{
  "n_layer": 10,
  "d_model": 128,
  "n_head": 4,
  "n_kv_head": 2,
  "head_dim": 32,
  "d_mlp": 320,
  "vocab_size": 1024,
  "activation": "swiglu",
  "norm": "layernorm",
  "norm_place": "pre",
  "norm_eps": 1e-05,
  "positions": "rope",
  "rope_base": 10000.0,
  "rope_fraction": 1.0,
  "qk_norm": false,
  "attn_scale": 0.177,
  "bias": "none",
  "tie_embeddings": false,
  "parallel_block": false,
  "init": "uniform",
  "init_std_qkv": 0.107,
  "init_std_o": 0.0,
  "init_std_up": 0.107,
  "init_std_down": 0.0,
  "optimizer": "muon",
  "lr": 0.0075,
  "lr_mult_qkv": 0.5,
  "lr_mult_o": 0.991,
  "lr_mult_down": 2.0,
  "beta1": 0.95,
  "lr_head": 0.00774,
  "grad_clip": 1.0,
  "warmup_steps": 200,
  "schedule": "wsd",
  "decay_fraction": 0.689,
  "decay_shape": "pow",
  "final_lr_fraction": 0.0,
  "batch_tokens": 32768,
  "seq_len": 256,
  "doc_mask": false,
  "train_tokens": 136500000,
  "steps": 4166,
  "dataset": "wikipedia_en"
}
Each number is 500 + 50 x the weight over the matrix's rms, rounded and kept within 0 to 999. Layers, rows and columns count from 0. Numbers have three digits each.

# layer 7 MLP up, 320x128, rms 0.171, rows 310-319, columns 64-127
537517516499452566500608469451489519437468449556520615525552463415527548574451483511571468478523534636527525588430477497484444448363503499549555507532488464552470564535486521524577501438584434
532552505523527558519466487559553516509480475545446462502425458427482506546471505513440599533491450495521523438462494622467485475556493394505469426517425528406455599471544566458475493507506553
500526475535512513510529587435464544440502479405495527536542567442475499508521486470533512421583443390482550427467511548518477506461454518550565519465527468571431546507529493546481471519472550
482483617427485553463549533543485464435482469473560424540475514570445513455520469478523581644532435482448499524455580512452506534544446500490638517521557461480567554480465443417439560509491452
565489509596518490547473490536480534541554521491525480571597507489613603580491468530462517541480533575488448486555452578531582537518480513568499494424489437454568372505570410432552505504465453
530498493519469551483468484492448549440432473568467511497490513540429468513410445552504512459511502514384457490493526594536489454482561485519523507464538538544551559469438516495526531402533505
499435559634513512449497528456543526481502510580479518506608505530496530655546365546563452539500525574516509497444566537543544557439562439419522567493433509484570537440542478458425544480487466
397538465481495480548446546473527481497458572467521536473432526491501431567551482524499563489517451510548509410549541463438525488460568600504416439581512535403424548531540467533464482495547462
553364480565512519471533450458460541442434600455541579389487548499564574536555477586534507484445412482423406479525569551569510472501446443465532593434420535523487516508571545491442522482503586
482543542539545528463526570471409419515511541482454431463529537480540641527578428418459531481444521484448511519488447381479381455450480532396507515497496499602496471514493405470480582538502598